{"head_dim": 64, "hidden_act": "swiglu", "norm_place": "pre", "bias": "none", "init": "trunc", "init_std_qkv": 0.0353, "optimizer": "soap_variant", "beta2": 0.99, "lr_head": 0.0108, "schedule": "wsd", "decay_shape": "sqrt", "final_lr_fraction": 0.02, "max_seq_len": 384, "doc_mask": true, "train_tokens": 138700000}
Each number is 128 + 24 x the weight over the matrix's rms, rounded and kept within 0 to 255. Layers, rows and columns count from 0. Numbers have three digits each.

# layer 5 MLP up, 192x128, rms 0.193, rows 164-191, columns 64-127
112130125155129072136122157114161134139140113107098143164121154159097164125136113113108149160147094138125112110068113163111139141141106147074144135115114160146162172082113154100118129121112123
116107123159175111116092113115124113112134123112102113122153134142098143107130128117137139118093137175124139195098117133138139127133148137096152127084103119106174150159105124085163092156108147
132109104103120154141110113106143118145159109155131130107130163106151130130147102137156118113109123125125123123135156091150160100139167108166142141132093128115090128117153185146132125177101138
120099114160102112125121111104083135169071115120134155123149140112114112136149110101121122122127165126154137137125106127138139154147123151124118112176135119123085153124109092145131180116154094
104120126136111151163119141127143132144127138101139133139114126110111094136107163124115150117126111061102130134130135118124130146116145146130120153157117098110097101159108122084113123164126098
163118132135120111169119115189128096130093111171156106169108125162129097131143120106139118141109157183119093155110105150116113150125150171100129159145101123125117118145139146096162137154118114
139136151122120122106128119133156138109126097116102119148159127112141105159164135160131124142091142133144123119102113125105166100094145127175136114138102152145108102152113116115137131126130099
118137183125120142150134125122131099100107124148122148149104103106153162136147108115121148161118097171147130107127142139119109142114151130086097105118121128101149162139127117125157120152130091
135128139140151152127155093122139121103158135143125181099120133165176108137111088122133111181131136128101114137115158113134121121118160148110079113129115142062110114169143136114142109130090112
100139137064143135107151149133155131067148083145105156164130136131152147103138123142141089107140125102121173144083077127115142131109118126112133119135130127166124119104129176090105107135119129
125130118115102121145095138111173163133127125107147112102113107127141057125154107114120107163138164154136088114075164161110126147106150113167144124100102143108137143113135136092123112169146134
145121099150143102098155132174150148103167148171122117148095166140121157109134114107128116101124162142085131122083091122130133133114115137131188131125140127154154120101118163111146125149093116
113115086168141168148129132127112139109113128103094129127096120153101163110083140185065065119132133122131117075125172110114124142147152124112132091141106135099117152162110143116132153126121112
103109116161123134115138155118098125168136147111145096129165169150183137138150146102108088125092130119148100118180086165099122128152123132148114180122101152157118118147158167135116123106126109
137101127115119122156123138121129133132132110148144079104103132175116133073109139105103121109169106133115105115070143166093102120131145152100130131202136125124153135126172143136155150096162156
119133110129083088100121131186134115148103127133103094153115116135146120084131096106075123102104114131143094140121144134177107086150127137129158099094153145158156132136135104127120114158151119
127120119122141159157146117145110146105109155134132121139154119136131131113089150111119109105110137161069164109136157144138125109161130144142172110131126141144119132121100145165127097131164148
105126115156126137112095162155092131101139189145137127143113174131143150133156152143091160124121122111101122096159123125093119112122119140134129123164140160109126111163086145131130139107103155
128139154125130106107148171152167136106126095147141128110124158113101103131130150107158100169132141132096115156091127152183123163150123135134156151133122094145148162075128136118143173128143122
142138123112112103114133137127102150121109104108150118110155126155122069162117123106106142094125133142106145112119125132104110123128133187149144086119114141137143125110132118141160129107081120
121120161119137136148115114101087131153145107136171129112107122122167134149131134117101119141110127151134094146140160133172105103102106096107137099081124122125130127099103154133151120159029137
132113165166096142125149128120108132111084111116162141121147155156106148126129121159096178091100156140113116160143112123131106103136106105134111137164141144144113145159131167148103132097132128
127142099130118142118127149191127101101105164152128190097117124130114143067151110108125142126153140124156125131119155141149163137134119084127089104107112146145161124120125146153105142132110108
149191111158114122097105109098139102148158152143110119156157128085097125147185155148106132160146137125107148169146148123079140137145122170139135128118152174138143154094124176170136139119140131
118122175133088102097123109112126137186089177132140140182136158145116130181125116122110144136130140141104111101136118174152161127139119144140148155109092106120097121137133141140141114151166125
129131111161151125141155128161114119148139139161152154154140085073132127115107148163139168114147135140144133116143098092088173147167157122104119120172109128124132117169128172090117134138118128
135128101117144132151127112116141133122150134160108113088093122115146142087121100120140115127123128154124099142128092151152159140133130159147116100128131122132168179133146112121132121136094149
147108125152118096092097058082127108173139149163133175145120119107135155118138152145106156123104118119146073172151128088122133127139138144124134160163134129106115150121145107143116137093130118
# layer 5 MLP down (transposed), 192x128, rms 0.183, rows 164-191, columns 64-127
110143134101111114108080159115106093100109133107130123099107138121081109149124159170159142148067122139120127132168112128058144127134138146134137072122118107180109084155129148129128106134136126
127172125090143128153139127159154123129118149145085112128115140104117111148114177108139091112136096133129143157115139134119092094142105137137125172140108139095127127116108129166108103069146105
123142136140114113142162138127141159137116170110144148125086085156110120169099145165067104119112156165136121130118103129094129137133130107076096102134119128124212120132115138129149076116116094
155129181144107123170174157150134157136152086158121157130119102148134143109129143129131110127145133153130110121117166135140067103108107108136136098157136135180181154093170106131135137115115114
101114138156078154133070089107106111147085139089142122104132159141151138115115130119094131137155140094130130129157132109133137111144077146114132139142118098146141100158135122177117082153119084
124124152183127140098096166111106142124140166073114136122122161142143108131114144076115166131159122139082070137126151094131122144118139106145139143138126104128111077114096140160131128109149156
137121160111122126148145146150141139105139092163129111122126099130135102152123126142158137127131157099142186133140074122131176122148105146140135143158103098134146156122124148130099167167192121
123142093094115123109156138119114111129136074132102126079123133109110128125092125115173139156127100191119101113123087135113137189121139135124129162140093109132117173158089124144112066122154106
082146120080144160140153097118108089117108091174097083116141096101158103149102139129152139114102133144131095110129136117128144138090128125089144145096128118115182146153121114123175144116152169
054125135121157112093135108140135169096085104128113119125155130147127137115151105131130120140120114112139155142140114100124138139171102146148173143078137120107091139106163127124178105086129107
133129141108135142124154079115116124116125110124130134154138114126106114166154118122113122119189107130110118122095138092148136120133150135115134103152157110138207120110166103155109096135115132
121127122139163083148113117143127166096135108146124139117111115093151126100128108155113111181104131139163136124125127128150142126107130132099149134091125091147185128143156123122112128146136123
133135130138106139137157102139128155111103136104109140134154178124109157055172118136117092134102111119153108141131135127108125089125141081102121143111120116098134098098119120095119128141080137
114153107117130098151127166098130173108152118142079163106143130165103136117165120075136169110133114116146147108113145149096111176180103148112116124108113097114144140203097100122167116146162130
109094135100135105133114135162111158144163161125130156124122149057174114186140124128089138152129133168171077141154122171104067124170122131123147110127133129132129124163112136098126126141125144
130100134158186115142151083108099110155105128167106104139161159155105121148099081113114104102104118114128165139086131114106186083105116115114111119106085109103090107132132166136156149098126110
114119132122148116124127192136095086100103129123119173161110120134130132121105183137101134201136094135114154145139118089122142122152133155097097127104122122121130141117149112103098140086133146
103165126144110132146157107118124128132119136109160164159135135130122164118108147138134096151155153122135076123134148134109079136114131112093121144094133133144130172161126138102122122139108152
146126113124117110131150137112171091138161153089119110165133129141126131125119162133126146093115139122101095119124122093133121120124158115174061142135160133145152117164096142117087142124131125
155127102102101106149113149141120128134113088156146110115111142090138150101141175126134139118151148137149106120139133112154119115111193093120135135187134103120161104129108119173165154121099136
157093107131103130133120149157103127135113110130121125134076145124130148119125141105110109162131171146131106133101132129148150133106105072095123100109130174115122143138146128156165129114123146
105128097157122159136083076104108102125146154129153143106144162138114121110087095150140084089115109151110130097140101158140129142141086117141071086176120152146126146129118170129154126165132125
162134130152160114152087133136109164112118120122099088064119065142107107144116099099160087153130128086167123134135137112114135126111184151118148161177119133106162136179097133126133147147115145
144148110131150144082117146113099142097168108115141106093123129113078146173138136114119123151138130139109136111136116093130157092131094136071118151135163124135131169096140126083091092131130147
101165151098100138160148108122105125115104095166159126127130156116152078134100106122052122060183125115110135111129114091133139097119111117110135149129126128132085131135143130161142127128136132
149145113151147129120134153135121150097179179128154173139098112095101162137092121159131111130165137145130146100161128117167080109130085145114109083109121152104128122159129099143075124117132131
135128120111148139137073104105120133154122132166132112145098116119182122081141118106187099146138123191143134110156100108126152143128107148112096166111147137073146131151093147137125132174132131
108172107109133152160112119162126129086120144150118142166141169095114145108066111162128131150167150122131116142124143152118102113083104100132148133100144098117137138088162137143146119152154136
# layer 5 MLP gate, 192x128, rms 0.201, rows 165-191, columns 64-127
110082126126149102138104094114128137150120137111132120146129127111170111128111147132130090123128127111075095132144100107076104139079132164128154130095159137111098088113133132143116142121112098
139134152100144102120105146175130135132154077145129143130138109143114123122104094109167153127122131098111124129113120117110152102132097120148152125103102118114103117159144115122118139114119111
114122137122082119117122093113142158174071091136137177089110104121099109102119138104113145127165170108147121149125131118097135152132113143134132137138153142159123118137108113102180120109101144
149126114103089167091139117158117122075124118111115081116150130079101151112161172197119153145111105117111122117150111112158151122152132156113156123105152161128161130108135138098160136120117161
135146106134124137120110133118143133160139123125170132121185118138147147139128136097124132136146108125144106118156167132107178128143125091129102134113118091102139192126170129196110115123129111
115124147184110108144108094114131083140181138124131122110139131112146131154147140134136134135140103085134110140129095125154109112153142106146101125072138150167160107111139166171154146129141126
112165121126153135165114124118131086140159138156139089108124150177124110161129146162113124099159141107118144129104157113139149156130126112129109163158099131138098135209151167094139119140098162
163150121102155141182115136177073146157145116173102110158118140107159101135117150142108143146130129148093131123084120111111129114117129158103157140099066125115136138110130161168084112139114106
055089120118150113124111102175133182079115067121151106142105076140162130097120141128102149137132146154128166103130169118125136091126128122102103095120135124141149118174140100114188145159131102
113119150096112119147124125143127144130109108158110105153167107101113142133153141146156123122171112170108112174114121142134089127139119156096146109141149113174119095085121133143145132152090116
127094137116091136154130146114115147123118140148136157113172115155126098131134128126088122154093104126139121145120155136144134108131173133151150122114106110098164108128155120114140134150136091
093124147149148098127137084128131104112135159139175081124163142130101129125109172105093159089129129148087109127150125150132098090137122125125130149123080141115132116099155123125123121130154098
141118170116106100122140137135142095098124126124148096096139078089106172124134133157105134133135093129145136117107119122142140125161105130153084090127144139149110163103127134089128125139145109
093135140097168144143103134112069163119132126145084149134134170134140157101152094117136109142146124095157119116105105108137120100084091131147127144105116091146167112120153106133124133177181123
166190115174133162136100135115103126098135130138133151112120178068152104129139124159090136162131144123117110131083127145108111144139169129136097149122161110123061131111132151110119073111180124
121104139149126124127154099148111153107142106130170156100143095145117147109134082151136114105126106146140061130130161160097133151139135115135098168107124145115142111084122096152144161121183118
143127138129085137126070092112131138130142121147162105141153112126115121176123135108154097131174139137120122101104110153117131132099076148149108146122133127136113102094161139093139084094114124
123150138144142132112161125118173150144152116135146119102072109157127091106071125110146155191122098099114115151083137138159126122123153149109139157129143166085143127086119132129111112138185110
149153142119125116164139146131151132133142104105129132117162089138176134143094142121107152089107141135133133126128117129084140119112148168171099117124119102119131141110136094150094095132105113
122125138098145130153142103102130165153122131134122166131131097162129128128095171088141147102138125108106120146097108163106137097099196128133115144166140122128154095110098119111116161136086136
131082104167137093143141147156126140169130138127147095144111106175092100119132073094149147126124101087155095137173135124126122158137122137145181120141105121126131125096152139093165150118128152
158122161100066183120118124102161114135119126130112139142162151127085085124119110140123160130113103114170088101113114127153121096086070112100155148134125113115160130091068132146151101172089132
132084123127103126114109125128127151122147127139138128110122131119103162128142084134137142118168132138111131147150144104115163099074173156097111133122125130122142107113142169089142102119115120
122152134117098137131117160146112137126101113118120157134126136124110149129126096167144141111181135100146114147188130077128092159063117067121162138138136103134148065126164091123159133153106085
114127068120130161171124125132141166135200111109164126124108114105121125181174131126162108088127148117141155136170119074138123144112105114161116148119140115146119154145098095156094126125129145
132127137138115104133077104122117139126098130128113122137133150144141132162100132128154113140150091157133154131122134095162133118135128061122127131124115130117160066092116132115099136168159112
118110106110086164118112076134092131140142132120149164164101153095130119120101090102120148138129152146150136166129136114124165134087192143087116171173170102105098120105113121126143093145103165